config.yaml
n_layer: 13
norm: "rmsnorm"
norm_eps: 1e-05
rope_base: 1000000.0
rope_fraction: 1.0
attn_scale: 0.125
parallel_block: false
init: "normal"
init_std_o: 0.00922
optimizer: "soap_variant"
beta2: 0.95
weight_decay: 0.018
schedule: "wsd"
decay_fraction: 0.914
batch_tokens: 65536
Each number is 128 + 24 x the weight over its row's rms, rounded and kept within 0 to 255. Layers, rows and columns count from 0. The size above them is the row's rms in percent of the matrix's.

# layer 8 attention query, 128x128, rms 0.299, rows 35-52,99-116, columns 0-127
size [ 81 103  94  81  93  75  94  80  97 103 126  83  97  98 103 101  94 148  68  76  68 104  97  94 103  76 104 110 105 111 113 110 119 106 105 108]
[[ 98 109 143 167 125  98 166 151 151 135 152 123 139 126 125 124 148 192  76 143 125 121 127 134 109  89 142 115 161 129 129 117 102 154 154 140 131 138 148 107 136 104 133 112 101 173 163 157 133  97  91  90 126 162 142 126  66 127 109 124  97 137  78 116 133 109 130 113 144  62 138 141 129  99 124 149 104 172 116 130 118 139 101 153 125 118 157 120 132 128 141 157 129 128  85 117 172 131 146 101 105 133 181 138 164 156 144 112 120 120 167 133 178 149 140 154 127  95 128 135 103 111 109 153 115 138  98 125]
 [149 159 129  96 119 116 155 134 131 132 125 127 167  93 123 123 142 164 103  81 110  86 147 153 146 117 177 127 118 110 134 109 153 160 131 135 165 139 167 185 173 146 172 129 143 112  95 116 146 111  99 121  98 157 118 137 156 108 113 121 108 153  95 133 139  83 137  87 122 140 128 126 186 102 139 166 149 116 119 130 150  84 136 143 121 148 125 105 133 112 118 131 128 117 116 137 134 130 132 132 122 164 107 192 140 138  96 122 131 140  90 139 135 145 124 132 151 139 114 134 118 172 167 138 134 181  76  99]
 [116 113 152 114 109 116 139 141  85 115 136 115 118  98 106 167 132 160 118 163  99 136 143 104 118 136  99 108 110 114 123 158 149 165 128 125 126 164 148 117 112  98 124 144 157  80 149 161  89 150 163 110 156 176 132 120 156 119 109 143 139 126 142 116 160 115 119  74 130  93 132 170 112 105 141  88 152 124 126 107 121 140 108 140 133 154 193 152 151 123 136 125 126 152 115 148 153 153 135 116 134 114 161 109 176 137 133 131  82 140 126 142  66 176 110  87 126 105 103 119 166 145 152  99 141  98 116 103]
 [ 96 115 149 112 129  98 126 133  93 110 128  97 153 172 130 143 124  95 162 156 101 154  77  87 177 130 126 113 144 102 156 162 129 130  99 128 129 139 137 113 126  95 130 112 147 133 122 146 152  72 145 140 111 151 118 106 125  99 165 153 138 146 127 104  87 131 110 137  81  97 150 116 156 122 141 147 140 138 162 148 147 129 162 128 104 112 155 157  74 120 102 134 118 134 128 174 122 111 109 119 170 132 116 107 136 147  86 116  90 116 110 111 157 108 143 164 103  68 164 147 116 115  85 158 127 135 128 115]
 [123 119  95 123 117 118 132 163 164 134  97 125 129 181 104 170 122 146 135 115 133 101 127 177 155 135  91 158 165 106 142 133 141 139 150 111 157 134 133 133 181 146 130 140 132 107 154 113 138 141 152  84 112 146  81 159 120 140 114 122 106 115 121 102 104 146 135  50 135 125 100 122 141 122 113 127  87 148 123 149 138 163 118 165 120 119 149 104 101 153 119 118 155 153 144 170 128 131 182 147 129 102 123 146  95 176 132 138  91  91 118 120 130 148 175 139 140 181  87 126 110 120 151 129 118 132 122 151]
 [125 171 124  81 141 138 102 116  93 126  97 132 126  95 119 132 117  91 138 155 120 161 135 159 131 103 131 109 186 137 127 111 115  69 101 148 120 114 157  74 166 126 127 121 150 136 144 106 165 123 128 173 132 148 141 152 107 122 107  68 142 165 105 104 143 105 126 153 106 138 137 106 133 146 148 114 154 111 137 137 145 145 115 146  89 136 100 139 165 133 117 156 113 109 143 166 114 122 106 145 169 136 147  90 114 111  92  83 161 138 150 107 136  94 151 129 116  93 131 170 177 165 126 140 132 130 115 135]
 [125 145  95 128 128 129 126 155 128  85 109 120 125 164 108 129 124 158 137 104 125 121 151 151 139 106 149  98 143 154 144 145  87 161 149  89 140 170 126 110 170 121 153 117 134  88 122 100 134 112 140 116 120 125 156  85 138 116 123 139 136 176  92  83 186 179 136 134 100 142 102 134 130 142  80 147 123 125 123  97 115  96 124 146 128 149 107 153  98 120 178 131 125 127 100  97 108 106 154 129 151 146 172  98 134 152  81 145 127  96 160 147 130 144 160 160 146  76 155 111 106 139 145 100 113 111 115  97]
 [147  90  68 114 120  97 132 155 162 141 111 136  92 121 115 113  68 115 102 105 179 124 131 137 109 103 153 123  92 119 120 145 109 126 165 157 109 171  93 136 154 118 128 110 140 119 132 129 139 131 143 150 105 109 151 102 114 153 123 119 101 186 114 133 132 133 152 131 119 159 118 154 159 119 161 137 141 112  75 114 144 141 102 144 118 123 114 142 133 127 135 109 143 146  97 146 134 106 153  85  99 119 147 151 138 120  79 162 147  90  89 109  92 154 128 106  92 170  86 146 136 127 113 125 115 141  89 174]
 [ 94 158 151 132 104 135 126 149 133 170 163 158 150 164  99 133  91 119 114 140 154  99 111 138  88 118 130 127 126 155 104 123 113 126 113 157 110 117 200 134 123 134 144 119 105 131 144 175 147 155 152 115 138 115  81  73 107  98 133 103 100 109 149 131 106 120 114 135 114  90 101 104 116  83 174  99 115 158  77 140 172 100 108 132 128  94 110 143 161 139 129 130 117 137 146 152 132 111  85 114 127 102 130 122 150 105 130 153 120 119 129 110  84 141 111 138 149  89 176 146 126 125 141 147 128  92 126 168]
 [168  93 117 124 105  64 139 133 129 134 122 120 154 143 122 146 133 150 125 113 126 173 131  70 120 118 138 128 102 117 139  88 121 130 115  97 139 107 142 131 108 131 118 165 146 129 126 109 157 103 128 140 191 139 136 141 121 140 145 133 182 146 168 126 122 143 145  94 107 117 148 131 137 106 135 134 111 137 153 129 132 128 128  95 168 199 151 136  97 108 121 142 170 165 120  96 141 135 142 113 133 127 133 134  93 160 138 127 144 112 111  64 112 113 160 110 107 109 145 169 151  70 143 106 160  78 102 127]
 [ 85  90 141 110 110 157 107 110 107 108 150 143 151  83 150  98  94 154 139 170 129 151 119 137 137 142 135 122 133 142 124 133 129 109  93 117 147 102 123 100 107 156 123  71 130 136 117 137 131 152 162 118 156 126 160 151  96 118 134 149 107 119 132 128 151 104 131  87 118  82 105  98 150 116 134 124 132  98 121 159 115 150 116 119 122 110 168 121 129 161 131 160 104 129 148  89 127  70  89 111 161 211 119 119 116 125 147 135 135 159 138  94 113 105 123 130 137 115  96 198 139 108 160 141 118 122 129 157]
 [142 146  95 130 135 124 138 133 160 133 148 136 117 156 137 153 136 145  99 127 118 145 166 149  85 129 171  97 101 135  96 134 115  85 136 131 136 137 106 121 112 137 120 177 104 165 116 120 127 116  96 135 129 118 107 134 138 135 154 129 103 121 154 103 145 146 151 124 105 117 114 134 155 153 133 118 129 177 115  84 107 113 132 136 159 133 146 106 103 164 151 179 177  67 101 132  79 151 176  92  98  85 181 165 124 126 127 168 129 133  96 107 136 122 109 146  95 149 146  87 122 117 102 129 154 105 106 152]
 [142 113 121 116 141 145 158 143  83 102 179 138 110  83  77 139 150 124 132 138 119 140 118 120 116 114 138 113  64 117 143 122  97  89 105 111 134  80 179 134 106  85 193 113 127 157 162 139 127 131 149 108 145 154 138  77 102 133 204 154 111 143 106 131 156 106 153 142 137 142 121 141 125 141  97 110 168 109 105 103 132 144 158 140 135 113 137 142 123 125 137  85 160 146 130  97 126 170 139 101 134 121 140 122 148 125 124 133 144 130 137  91  79 114 144 117 146 120 117 121  91 122 121 118 136 140 129 166]
 [143 142 130  85 100 118  97 109 101 139  75 144 156 176 124 111 113 130 141  99 147 182  77 144  97 127 127 124 166  70 108 165 114 157 115 165 136 172 121 129  94 113 112 118  89 111  88 133  86 128  96 135 119 124  85 116 141 132 129 170 131 136 111 138  78 132 128 141 149 111 148 144 120 124 141 153 114 123 125 113 118 121 104 111 111 119 126 142 163 124 118 151 140 110 139 145 120 151 138 146 125  89 121 161 161 150 130 125 162 122 161 157 125 116 110 167 139 102 143  51 154 167 121 125 124 113 148 133]
 [ 97 119 129 102 128 142 120 133 126  98 188 126 133 106 105 170  99 115 125 134 151 106 159 111 115 112 113 146 113  93 119  97  92 149 110 136 106 116 150  99 120  97  94 111 146 158 102 141 133 138 159 142 125 143  75 122  68 147 192 158 143 136 152 151 145 160 114 125 159 115 144 169 138 105  91 156 165 101  96 103 124 152 138  81  96 113 139 102 158 141 126 109 119 114 157 144 110 147 146 147 149 108 131 107 153 171 120 125 148 107 186 128 104 143 134 103 120 150 132 155 176 128 125 148 130 122 150 122]
 [149 143  96 122  97  92 171 149  84 155  98 190 120 139 154 124 102 140 129 125 115 152 146 147 155 125 132  93 146 154 108 133 143 116 130 119 113 117 128 117 157 123 127 129 119 139 135 155 161 115 141 115  72 161 121 117 123 119 186 168 145 108 136 107  69 124 103 105 174  96 188  91 159  95 122 120 143 117 125 155 108 120  93 139 130  88 176 129 113 125 101 113 103 140 143 153 131 130 136  77 152 118 157 104 108 137 124 121 134 143 129 165 102 102 150 137 103 130 147 126 136 114 157 164 122 118 148 165]
 [132 162 105 139 114 120 100 127 125 140 166 125 127  97 121 100 113 122 109 117  94 107 100 151  89 166 139 156 157 123 159  97 121 110 135 145 136 124 119  80 104 114 123  73 157 127 102 134 126 100 134 104 141 134 127 125  89 156 145 140 132 146 106 160 156 113 180 135 117 115 135 158 130 151 115 112 167 184 118 105 102  70 109 129  75 107 119 115 138 144 131 132 100 104 182 138 107 135  74 119 134 139 135 122  70 121 144 136 152 183 172 116 113 105 127 115 160 111 118 154 118 135 129 105  93 131 112 111]
 [165 144 140 121 145 102 125  67  97 115  81  94 107 140 165 152 172 130 144 130  99 120 119 158 151 143 137 137 123 131 129 150 124 134 162  84 167 164 100 154 122 126 142 156 106 160 124 123 101 158 102 113 135 102 117 150 164 112 118 122 113 128 143  80 101 136 137 157 137 169 130  83  79 163 122 125  95 152  99 162 122 142 120 134 112 115  85 139 127 123 127 103 143 123 177 116 116 124 130 125 136 125 103 107 105 112 120 122 149 154 119 156 159 156 139 128 155 137 124  48 128 149 179 133 101 148 132 118]
 [116 112 117 117 153 142 136 155 101  88 168  80  95 139 164 101 152 123 141 151 108  93 113 137 145 159 132 140 107 114 134 102 130 170 149 148 143 148 146 108 133 147 139 113 119 165 144 123 129 139  98 148 107 130 139 116 118 147 125 130 161 150 159 166 134 145  67 137 128 123 127  81 135 182 122  79  93 111 144 164 155 126  93 171 162 123  67 119 110 138 113 129 103 173 159 114 105 123 124  82 146 118 157  95 148 122 108 128 124 137  98 152 112 152  93 138 122  87 137 133 147 177 144 129 125 130 121 107]
 [124 119 137  97  86 148 119 132 127 110 108  83 121 124 141 145 153 145 150 154 136 136 119 109 123 127 129 126 110 132 133 141 141 137 113 113 134 200 113 164 169 150 165 174 177 152 126 114 133 103 167 127  92 147 152 124 122 119 130 138 144 139 175 147 122 150 146 118 154 138  86 153  83 183  98 122  68 110 120 140 107 137 145 119 109  83  69 144 108 172 113 132 120 152 152 113 115 179 175 106 129 138 150  79 160 119 136 134 159 141 114 105 119 134 143 116 124 148 122 116 109 146 104 137 112 112 116 139]
 [134 153 110 144 141 116 150  75 141 133 155 115 122 115 124 142 119 111 122 112 103 132 142 143 106 137 156 151 101 107 126  90 127 174 149 147 110 115 151 128 195 178 161 171 129  93 117  84 117 145 115 134 149 115 127 139 134 104 150 129 136 144 118 100 104  95 130 166  90 132 115 164 118  93 140 142 151 147 135 133  87  98 119 131 111 155 115 168 106 100 133  82  82 164 147 129 138 142 106 141 108 117 132 131 156 133 128 140 138 128 108 121 151 132 150 182 170 149  78 145 162 131 190 149 140 151 135  97]
 [107 109 109 156 119 143 176  93 143 148 128 129 166 140 148 138 125  94 123 145 181 131 105 122  74 162  98  86 148 103 138  85  87 142 102 146 119 128 134 156 133 162 176 122 118 144 104 140 169 106 130 111 139 127 149 119  58 163 125 151  99 165 111 156 121 116 110 119  64 124 137 157 129 137 131 130 115 111 140 133 151 157 110 122 110 135 142 124 143 130 169 107  98 145 120 161 156 122  72 125 106 121 131 135 151 106 123 135 144 107 125 109  91 113 161 144 147 129 157 175 122 146 150 149 135 144 110 100]
 [126 140 142 136 176 155  80 111 136 174 138 115 157 149 107 121 108 112 128  94  83  79 124 122 151 144 103 128 128 130 139 122 132 119 100  85 126 145 125 117 163  94  73  97 152 131 121 161 145 141 147 132 132 154 124 131 166 107 147 144 129 133 103 141  92 138 119 124 153 146 127 165 124 138 146 154 115 116 130  93 108 109 161 146 169 115  84 110 171 117 137 180 103 111 120 143  68 112 124  74 143 129 143 134 163 128 133 112 104  90 139 114  91 114 128 134 107 155 181 122 109 170 116 108 146 158 121 138]
 [122 220 149 117 121 100  91  98 122  99 102 139 130 144 113 136 166 181  96 120 128  95 116 133 143 131 133 118 173 120 109 105 165 117 139  93 138 126 157 115 135  82 111 155 109 150 134 145 123 108 124 129 134 141 116 127 149 100 191 122  93 135 108 144 136 155  99 121 121 133  87 112 118 102 160 136 137 120 136 118  83 156 124 148 135 144  83 125 111 141 109 135 152 144  97 148 112 124 144  83 138  86 129 190 122 117 141 119 131 148 128 130 118 118 138 130  93  98 159 151  97 133  64 126 141 147 122 129]
 [128 128 152 178 137  67 107 136 144 146 119 167 120 141 111 140 115 128 132  98  95 145 132 110 150 124 104 124 119 130  73 126 112 111 135 105 118 127 146 136 177 121 160 136  89 114 129 118 138 111 114 137 103 130 149 108 159 117 108  87 163 122 113  90 107 124 148 161 112 129 104 160 174 117  95 127 140 183 158 131 143 157 139 131 139 129 143  86 108 100 100 149 130 142 106 129 121 161 149 131 154 164 156 109 118 103 104 140 197 162 110  91 133 124  98 135  81 136 150 133 164 136 130 109 145  91 178 116]
 [154 140 139 133 170 111 149  81 152  87 119 134 114 153 149 137 148 146 109 127 128 123 124 106 130 151 162 111 137  92 108 161 161 165 161 131 105 139 140 151 145  97  95 117 134 121 155  91 118 130 182 126 169  73 138  92 138 143 131  75  84 146 115 117 139 152 141 111 128 146 157 121 140 148 129  84 130 163 110 120 114 134 144 149 130 130 113  93 160 134 104 155 127 138 104 116 139 139 218 126 142 124 177 149 148 122 128 120 163 136 108 171 144 161 124  93 137 115  78 125 150 130 124 132 115 150 133 130]
 [116 118 140 166 149 101 143 149 143 103 132 112 118 116 120  79  95 162 165 135 157 178  89 122 118 120 147  93 148 150 132 132 137 125 117 118 150  93 107 154 154 116 144 107  80 161 174 137 131 110 147 117 147 157 137 143 146 146 139 113 130 154 121 121 113  89 115  99  89  81 165  97 134 123 106 126 143 132 114 111 134 136 147 156 166 144 133 100 130 126 133 115 100 176 130 148 159 100 105 126 155 114  88 172 159 134 158 142  82 143 171 103  83 124  94  99  83 122 154 127 109 137 157 124 143 142 101 129]
 [113 162 169 101  94 122 134 102 161 177 103 126 100 128 152 106 112 134 131 135 122 128 116 122 129  93 165 140 149 101  90 144 158 131 137 140 108 135 136  98 112  73 118 130 122 113 120 107 101  85 146 157 111 109 146 107  95 114 173 181 132 106 121 112 152 124 102 113 137 104 126 167 142  99 153 134 147  86 108 164 166 141 152 104 130 177 108 106 125  74 127 133 109 139 125 154 142 119 134 116  78 135 144  84 144 116 144 125 118 167 117 123 108 114 143 148 102 129  82 171 101 134 100 117 153  85 110 125]
 [ 98 164 106 138 134 101 100 109 133 114 155 131 137 105 150 126 129 156 162 151 107 105 140 113 115 118 123 139 115 159 129 141 179 184  96 143 105 135 161 162 132 141 114  90 110 148 157 118 162 162 122 110 137 106 123 132 130 142 102 140  95 148 114  82 133 142 161 122 118 157 138  97 163 120 178 119  65 153 116 143 134 140 108 165  83 153 151 120 163 156 161 147  85 154 127 107  72 137 100 162 143 103 135 170 116 149 112 135 116 118 151 135  91 106 125 142 118 138 164 167 135 116 102 138 130 106 133 122]
 [ 83 159 115 116 140 142 108  96 112 139 140 101 142 130 115 120 132 198 134  93 128 117 114 118 151 159 127  95 123 132 125 161 135 130 158 128 127 173 134 127  93 121 129 142 137 125 114 100 140 135 128 163 111 179  98  98 153 135 125 109 138 115  94 159 119 144 110 147 116 100 125 164  93 115 172  96 143 149  96 150 127 135 141 159  99 150  91 157 102 141 148 109 159 135 106 153 141 144 113  76 127 124 147  97 188 126 123 134  90 113 131 158 133 174 103  87 139 142 186 111 156 152 134 110 126  79 134 137]
 [151 140 169 109 107 126 150 155 145 117 107 124 132 112 159 149  97 109 134 105 147 148 113 130 142 154 160 129 139  75 128 129 123 144  92 113 115 174 149 121  87 147 152 117 153 127 150 152 194 139 157 173 149 100 127 135 124  94 129 147 133 156 141 150 130 140  73 137 133 167 141 123 138 117 150 147  80 122 165 131 146 132 113 140 151 167 140 137 153 185 138 130 141  72 143 154 136 159 159 156 157 106 158 163 141 143 123 117 137 171 134  99 114 112 116 151 120 145  81 153 125 140 129 140 111 120 137 183]
 [129 162 134 147 108 135 107 158 157 128  92 125 119 148 102 154 119  94 130 137 143 141 102 136 106 142 103  99 190 142 116 135  84 111 153 152 157 129 143 158 148 103 127  95 134 136 128 162 153 148 142 127  90  73 112 148 101 124 156 123 141  94 136 167 183 132 167 188 160  95  97 116 128 135 140 111 155 103 107 112 113 145 145 141 140 119  78 131 102 119 158 157 165 118 123 160 156 113 184 115 112 136 143 169 152 145 129 152 132 132 119 155 153 148 161 111 117  87 140 124 154 114 118 103 115 129 120 144]
 [121 141 165 159 131 158 130 149 135 167 136 150 113 164 101  93 116 119 138 158 115 129 200 124 102 110 104 133 107 135 121 153 150 149 107  77 111 118 102 148  85 149  89 182  99 125 115 100 132 119  81 151  95 165 159 132 112 157 146 132 132 149 171 128 175 152 117 162 103 136 130 109 112 112 116 169 114 121  95 103 126 158 108 152 159 120 108 112 144 131 166 113 130 140 149 164 121 149 141 112  97 117 100 100 104  90 116 115 151  95 127 128 124 138  87 108 148 133 121 143 128  89 129 115 145  98 157 135]
 [139  91 115 111  99 167 120 120 103 124 104 114  96 133  98  96 180 129 117 111 142 116 141 109  91 125 143 162 163 122 144 155 146  70 111 124 140 133 154 118 111 180 128 124 100  83  90  90 108 107 149 147 141 124  99 177 164 113 132 130  97 133 128 138 106 130 155 127 105  95 113 129 130 132  78  96 111 174 120 122 145 152 126  97 143  88 101 125 142 137 123 130 109 124 157 139 122 109 106 147 138 153 105 129 111 135 147 162 106 163 134 120 171 101 162 134 163 130 154 148 126 105  55 109 154 124 133 109]
 [124 151 124 127 104 164 169 102 135 126 122 134 102  99 119 146 125 150 124 146 138  71 164 127 119  86 112 174 161 142 143 103 109 135 137 135 137 115 104 135  82 104 113 149 177 120 185 122 145 111 126 116 125 169 141 113 132 113 139 106 127 106 152 125 135  99 128 171 110 158 123  96 134 147 123 102 120 135 129 134 128 108 109  84 133 136 123 159 146 184 191 115 111 118 127 142 123 126 177 129 140 111 139 187 120 127  96 141  79 122 153  94 110 110 159 153 130 137 104  88 138 136 102 119  98  70 123 134]
 [154 130 126 103 124 129 147 172 128 100 147 154  91 148 101 159 156 153 106 128 150 104 125 125  91  96 118 145 140  94 139 126 193 134 124 134  94  87 146 143 117 162 131 114 119 151 143 120 102 141 144 150 166 112 169 110 116 136 164 117 108 112 118 130 117 142 144 112 103 155 148 124 192  79 121 123 102 111  89 136 134 176 151 134 119 105 145 116 161 111 123  99  94 104 156 117 106 122  91 164 133 140 145 135 172 120 120 175 116  90 161 123 134 134 127 106 142 133 152 134 148 178 129 116 122  94 124  73]]
# layer 8 attention key, 64x128, rms 0.278, rows 35-52, columns 0-127
size [ 92  88  92  92 102  95 101 102 105  95 105 106 110 101  89 102 102 106]
[[ 97  86 145 143 133 140 131 122 114 126 144 148  89  88 114 114 147  59 171 102 124 177 114 104 132 170 129 117 119 125 187  90 155 111 133 112 151 125 113 145 137 160 109 132 138 117 116 119  90 127  96 136 130 108 161 125 130  85 154 155 158 105 181 131 114 153 100 152 134 148 116  99 135 122 109 121 148 132 121 102 142 131 155  88 145  91 141 151 148 146 168 109  63 118 117 125 148 171 134 157  88  89 109 105 140 126 146 114 123 153 102 147 119 128 128 161 167 133 147 144 115 137 125  99 153 138 110 137]
 [135 111 154 126  84  96 121 139 105 158  95  98 144 155 115 140 127 107 138 130 133 106 115 191 117  86 123 134 139 137 148 159 125  94 122 161 130 156 147 131 105 147 121 134 150 166 128  95 106 144 179 198  86 133 134 139 158 121 169 142  85 124 145 121 141 107 103 150 115 119 116 133 131 123 149 128 180 163 105 163 138 130 107 125 133 174 120 160 128 151 111 139 142 150 111 153 103 142  71 119 149 115 155 135 132  96 111 139 154 112 109 152 160 145 125 120 135 110 144  92 129 104 100  71 103 114  94 116]
 [ 64 116 142 117 191 134 149 143 114 154 136 132 104  96 100 113 112 130 109  87 138 105  93 135 103 136 159 171 160 107 171 149 151  94 132 143 149 124  94 166 109  97 114 161 129 165 136 122 121 118 153 160 111 132 111 131 125 151 148 140 148 155 171 123 133 110 166 127 141 141 122 111 120 128  96 136 119 118  96 137 127 110 164 137 168 122 134 109 106 121 145  84 123 192 113 122  82 161 138 117  89  98  99 118 172 148 118 134 102 119 144 158 134 136 148 155 112 111 120 124 105 129 152 102 134  93 117 173]
 [122 174 115 124 147 130 112 133 126 135 173 159 115 123 114 168 157 163 194  97 140 164 167 174 123 151  93 144 154 129 141 202 133 139 146  98 140  95 152 128 106 163 120 100 163 127 152 103 138 112 122 122 168 131 150 129 128 149 104 120  76  95 112 101 127 148 109 105 147 164 117 130 139 121 118  88 134 160 138 142 161 171 135 107  91 152 106 114 124 116 132 144 111 115 144 130 129 123 118 112 114 130 135 155  93 136 163 128 124 127  79 110 111 146 145 123 140 131 164 140 124 111  94 105 125  69 107 121]
 [125 115 141  66 136 128 124 130 116  91 130 143 106 138 125 164 132 119 125 156 166 141 126 141 126 111 148  93 104  90 156 171 145 121 149  97 132 120 101 108  83 126 122 138 112  99 137 138 109 122 158 150 163 186 108 139 148 116 164 151 128 106 137  96  82  86  74 129 138 101 114 101  98 127 156 159 154 115 125 131 103 169 111 153  92 100 151 114 161 124 107 136 137  95 139 146 114 155 134 137 141 179 132  98 172 140 121  98 120 126 151 132 104 123 124  72 143  94 160 107  94 141 116  97 132 118 111 144]
 [169 144 126 152 170 147 112 109  99 133  99 161 136 139 130 140 101 145 126 101 138  96 165 113 157 101 130 102 110 136  85  96 151 119 123 125 130 120 189 164 125 166 139 114 164  97 136 122 130 110  82 143 148 155 110 151 136 107 138 126 133 129 103 113 128 132 120 152 130  92 118 143 126 113 157 142 102 136 156 127 112 115 120 119 110 147 140 147 168 154  93 164 127 113 107  97 146 108  87 111 132 127 146 140 152 115 182 139 146 135  81  87 131 123 114 156 126 116 166 137 165 156 100 186 117 171 189 112]
 [ 91 116 129  87 124 117 105 132  96 126 121 142 144 135 101 138 121 139 130 142 136 133 165 129 141 158 167 132 114  97 121 139 196  85 104 152 134 153  97 148 120 133 120 148 109 120 163 140 138 170 166 118 146  79  86 106 191 119 126 145 136  85 142 133 134 120 106 140 127 119 117  91 147 158 187  89 135 149 104 150 134  78  87  97 150 149 106 133  92 128 118 100 166 116 181 119 129 135 132 143 135 140 133 180 150  91 126 126 129  97 111 134 136 110 130 121 159 144 118  99 129 130 125 145  98 147 150 148]
 [101 140 153 163 104 135  95 109 139  95 167 152 113 114 109 149 136  86 160 154 120 143  84 131 100 149 117 152 126 169 135 118 113 105 130 153 149 143 159 132 140 130  94 125 161 147 141  94 127 162 123 141 140 143 163  89 121 115  92 120 157 105 129 125 151 157 104 147 113 134  96  97 134 181 138 133 176 109 180 132 121 112 157  86 138  83 135 142 104 148 164 137 153  91 108 152 116 155  94 137 128 102 140  72 108 112 161 125 113 139 143 110 116 109 125 139 142 129 178 117 114 142  81 143 117 110 121  94]
 [114 180 142 132 119 138 132 138 100 124 128 139 130 107 132 127 111 158 115 178 152 123 102 161 129  92 138 152 126  93 166 101 127 106  81 132 135 105  98 120 152 152 102 113 170 110 127 114 108 115 112 100  92 107 154 134 128 124 157 136 134 105 116 147 125 131 107 152 135 188 116 102 121 118 133 189 119 105 166 123  79 167 107 134 146 145 137 160 131 134 160 163 129 108 129  84 129 152 138 173 190 147  70  82 133 117 122 125 142 120 134 101 132 127 146 124 134 153  95 114 118 127 100  90  90 125 158 118]
 [121 135 121 142  91 139  94 105 118 114 146 163 123 127 119  88 111 119 129 120 135 131 136 175 139 139 137 110 112 146 163 139 147 135 106 170 131  96 102 138 168 160 105 122 166 153 121 120 129 132 131 141 140 106 104 130  81 139 106 154 147 113 155  86  72 134  94 176 122 119 144 128  70 132 108 152 112 114 104 120 170  99  56 140  82 130 171 154 137 176 123  79 124 126 143 102 147 123 102  98 140  96 140 122 113 146 172 133 123 129 113 125 107 152 149  96 146 167 119 124 112 126 115 123 110 100 140 154]
 [159 137 111 139  81 152 173 147 114 134 118 118 111 102  92 135 143 105 137 108 112  95 112 148 108 118 123 146 123  86 120 133 146 133 145 125 114 125 169  92 130 128 101 146 148 116 116  98 164 120 148 146 118 173  96 120 154 110  78 144 104 170  96 116 123 142 138  99 120 122 111 140 138  90 129 153 120 164 129  94 171  99 147 119 109 143 159  75 134 129  89 132 143  69 104 159 103 129 144 126 136  89 102 128 162 116 132 112 149 157  96 122 155 111 148 110 129 111  88 130 136  98 116 114  93 156 103  63]
 [132 124 118 106 104 125 143 144  99 122 144 133 167 114 127 134 154 119 158 115 156 131 142 162 102 104 163  91 133 110 131 128 129 131 127 136 114 118 139 108 100  97  69 170 127 116 128 120  86 165  97 117 133 139 117 161 125 135 145 153 115 157 124 111  69 121  86  44 113 118 108 118 125 101 141 154 120 111 115 103 154 125  83 102 152 120 153 106 126 117 145 144  95 160 133 120 148  73 114 147  85 159 110 159  89 144 150 165 125 112 145 156 149 116 138 157 138 158 109 140 108 103  98 137  97  83 129 135]
 [137 129 135 109 118  69 151 144 146 130 133 113 137 127 153 124 157 132 133 107 128 156 179 155 173 148 134 157 109  79 107 104 115 181 157 138 100 155 129 137 108 105 134 117 119 128 153 132 131 151 129  83 101 159 137 165 130 108 153 163 105 130 126 112 101 142 103 104 203 152 164 134 151 106  98 137 111 163 121  88 174 126 137 106 143 144 139 107 135  97 105  90 140 143 129 172 157 100 131 100 135 132 154 133 100 112 145 129 146 120 143 135 161 132 135 135 164 159  98 141 100 182 118 106 129 129 136  94]
 [107 117  93 146 148 133 133 127 139 122 146 121  93  94 151 143 128 141 148 155  65 167  82 112 153 104 125 135 122 144 113 134 193 113 157  81  99 115 135 147 167 148 126 153 127 155 136 143 106 105 109 128 129 135 144 153 123 124 121 136  57 124 137 136  95 131 127 127 153 118 168 141 129 144 105  79 108 171 112 156 123 140 138 137 108  93 162 104 115 130 116 101 169 129 121 112 126 143 153 113 101 113 132  97 110 117 156 134  81 143 166 137 122 157 104 138 164 162 103 132  73 170 125 159 152 121 117 114]
 [108 163 136 146 125 130 138 147 153 122 135 164 114 124 143 147 143 157 115 109 118  99 139 117 157 119 105 100  97  97 118  85  92 102  71 139 122 136 130 135  75 150 159 112 118 140 130 131 136  96 147 149  96 150 133 121 133 137  89 170 156 148 125 135 136 157 104  87 153 122 111 186  89 137 187 152 147 162 113 104 158 136 174 143 118 161 157 152 138 100 171 132 150 112  86 101 123 123 135 117 138 149 130 101 149 127 119 165 124  92 150 121 137 140 144 134 116 175 120 126 130 100 119 104  82 117 120  85]
 [143 106 129  83 156 196 160 139 164 123 136 132 118 108 106  90 100 134 137 100 132 147 102 119 155 145 110 124 100 106 148  74 142 128 138 144 119 148 133 138 144 131 156 136  93 130 160 114 123 109 111 126 146  84 144 150 118 158 121 155 128  72 114  92 132 143 129 130 202 173 126 106 110 169 120 126 115 144 104 121 142 133 145 127 123 144  84 110 110  90 126 139 132 120 141 104 110 172  97 121 105 140 126 121 166 135  99 126 148  83  93 127 125 122  94 150 121 116 107 148 153 130  63 117 108 101 129  92]
 [122 127 152  84 128 124  88 123 123 124 165 156 119  99 121 128 151  93 163 130 101  94 102 143 142 105 101 158  93 108 123  80 109 131  65 145 134  95 122 146 132 115 116 120 114 124  89  82 106 143 202 145 129 147 162 150 141 166 143  97 154 149 130 132 138 104 133 132 106 132 108 112 120 126 179 133 136 124 138 118 112 109 125  87  92 135 103 102 117 127 119 126 171 116  99 124 139 155 105 128 133 107 122 174 121 108  80 157 168 150 147 134 163 145 116 111 163 159 148 123 129 141 149 159  83 147 142 132]
 [139 138 161 149 138 121 116 133 110 127 106 144 118 119 132 106 125 116 163  90 126 140  73 108 166 132 151 139 115 130 131 109 133 120  87 130 128 138 149 134 128 135  93  79 172 136 124  80 117  82 144  99 114 150 127 109 133 159 120 116 185 153 183 139 149  97 109 143 121 121 149 104 128 131  94 133 124 118 141 147 122  97 151 165 116 187 152 158 147 149 101 164 106 117  95 134 114 158 107 167 148 157 112 125  92 117 157 131 115  90 141 117 181  95 155 110  98 168 168 115 108 152 140 114 160 116 126 133]]